config.toml
num_hidden_layers = 26
hidden_size = 128
num_attention_heads = 2
num_key_value_heads = 2
head_dim = 64
intermediate_size = 512
vocab_size = 8192
hidden_act = "tanh_gelu"
norm = "layernorm"
norm_place = "pre"
norm_eps = 1e-05
positions = "learned"
qk_norm = true
attn_scale = 0.144
bias = "all"
tie_word_embeddings = true
parallel_block = false
extras = ["capped logits"]
init = "normal"
init_std_qkv = 0.049
init_std_o = 0.0068
init_std_up = 0.049
init_std_down = 0.0034
optimizer = "soap_variant"
learning_rate = 0.00629
beta1 = 0.95
beta2 = 0.99
weight_decay = 0.038
lr_head = 0.0204
max_grad_norm = 2.0
warmup_steps = 50
schedule = "wsd"
decay_fraction = 0.7
decay_shape = "linear"
final_lr_fraction = 0.1
batch_tokens = [32768, 65536, 98304]
max_seq_len = 512
doc_mask = true
train_tokens = 218600000
max_steps = 3607
dataset = "wikipedia_en"
Each number is 128 + 32 x the weight over its row's rms, rounded and kept within 0 to 255. Layers, rows and columns count from 0. The size above them is the row's rms in percent of the matrix's.

# layer 22 MLP down, 128x512, rms 0.227, rows 100-127, columns 384-415
size [103  94 102  95  93  92  96  98  97 105  93 101 103  95  87 100 114  95  91 211  93  98  99  95  90  96  91 102]
[[121 125 144 172 133 199 143 124  90 126 137 146 108  70 161 122 128 140 149  92 127 116 173 137  91 177 151 168 130 111 122 146]
 [ 70 121  97 128 121 121 107 134 164 105 134 108 128 118  66 170 120 111  98 129 132 133 115  90 155 111 118 132 164 116  95 166]
 [156 173 105 120 119 154  78  60 100  96 143 120 182 121 166 134 127  96 122 114 193 116 124 134 119 147 153  63 131 141  73 130]
 [185 105 142 135 139 153  88 143 125 139 139 183 119 120 198 117 136 171 142 108 139 118 119 181  78 146 152 125 158 144 114 144]
 [143 122 140 110 120 135 110  78 128 126 137 117 150 130 164 132 115 146 111 124 153 194 126 167 113 114 135  93 126 102 105 109]
 [149 152 150 188 133  61 109 171 118 166 177 134 133 126 142  87 153 121 105 111  80 100  93 135  82 104 186 168 132 176 171 147]
 [181 167 139 117 147 125 152 139  25  75 111  98 179  94 130 147 137 146 126 126 109 105 156  73 132 127 228 185 146 166 120 154]
 [105 135 144 166  91 107 115 124 103 122 100 127 154  78 132 196 145 141  87  84 177 128 101 129 131 157 189 131 119 141 140 152]
 [111  83 101  57  89 119  73 234 130 174 137 137 136 141 134  97 151 115 143 163 143 164 129 175 121 138  87  78 118 149 131 148]
 [117 150 118  66 129 134 147 150 109 123 105 154 155 121  88 115 134 175 119  87 194  93 151  80  85 154 105  73  77 128 134 139]
 [144 149 169 130 104 105 133 174 128 103  68  53 147 120  93 163  95 143 113 180 122 165 109 117  67 130 113 152 145 100 114 135]
 [145 140 176 153  59 184 174 167 126 131  76 121 109 101 111  98 104 119 149 144 126 103 113 117  84  82  83 149 155  73 136 118]
 [128 118 167 114 119  63 131 107 157 123  98 194 170 172 177 101 180  99 114  88 174 106  73 124  98 141 147  70 128 165  97  70]
 [ 93 128  76 107 132 161  91  88  36 104 159 130 148 106 124 150 122 171 108 129 127 138 130 141  79 157  92  77 107 106  63  71]
 [ 75 166  91 136 163 134 131 188 115 119 123 118 117 153  99 148  86 151  92 143 134 108  92  84 142 137 135 155 104 173  91 130]
 [146 157  72 119  90  89 108 156 121 149 182 140 188 132 125 130 140 104 189 102  94 149 119  72 117 175  96 110 124  98  92 129]
 [ 89  91 117 110 119 151 130  97 149 144 239 126 145 175  92 134 139 125  85 177 127 136 156  92 110  99 113 120 137 140 104 108]
 [139 149 102 136 191 125  38 108 144 126 110 134  95 162 129  72 144 122  95 155 128 165 122  86  88  80 124 135 117  67 126  90]
 [141 134 118 143  77  76 110 139 110  95 125 143 144  86 121 116 140 162 104  83 112 157 136 122 124 147 116 140 125 133  67 113]
 [132 133 165 143 109 108 152  78 103 154 132 110 179 112 102  69 171 101 155 108 151 160 135 162 169 125 123 111 136 168 124 161]
 [117  95  72 128  85 149 140 178 115 136 171 150 127  99 114 128 101 157 136  93 109 120  94 154 143 151 176 141  50 133  93 158]
 [154 137  58 137  74 141 145 160 129 108 105 124 118 139  49 105 125 150 150  62  89  98 114 123 128  79 104 114 143 112 148 177]
 [123  59 124  91 114 118 132  82 147 121 151 156 199 148 120 159 118 106  94 174  93 105 167  78 158 133 144 115  43 121 136  72]
 [ 44 170  73 123 105  94 124 136 127 153 155 118 106 169 103 112 134 136 122 136  88 162  78 112 159 147 139 160 117 126 146 156]
 [167 122 180 164  86 120  53  93 135 120 125 149 122 204 142 112 179  74 184 119 152 124 158 160 176 185 137 110 118 126 134 198]
 [167 121 174  81 169 157  43 181 172 115  71 140  94 187 169  90 185 152 179 158 115 164 141 174 123 123 145 160 169  96 153  75]
 [134  98  75  98 174 152 137 106 202  97 156  96 212 112 154 117  59 170 120 136 187 119 121 136 176 110  50 109 150  89 134 150]
 [119  77 115 126 145 132 117 138 126 184 128 131 173  78  61 231 161 121 118 178 207 121  86 106 159 138 111  99 114  95 109 119]]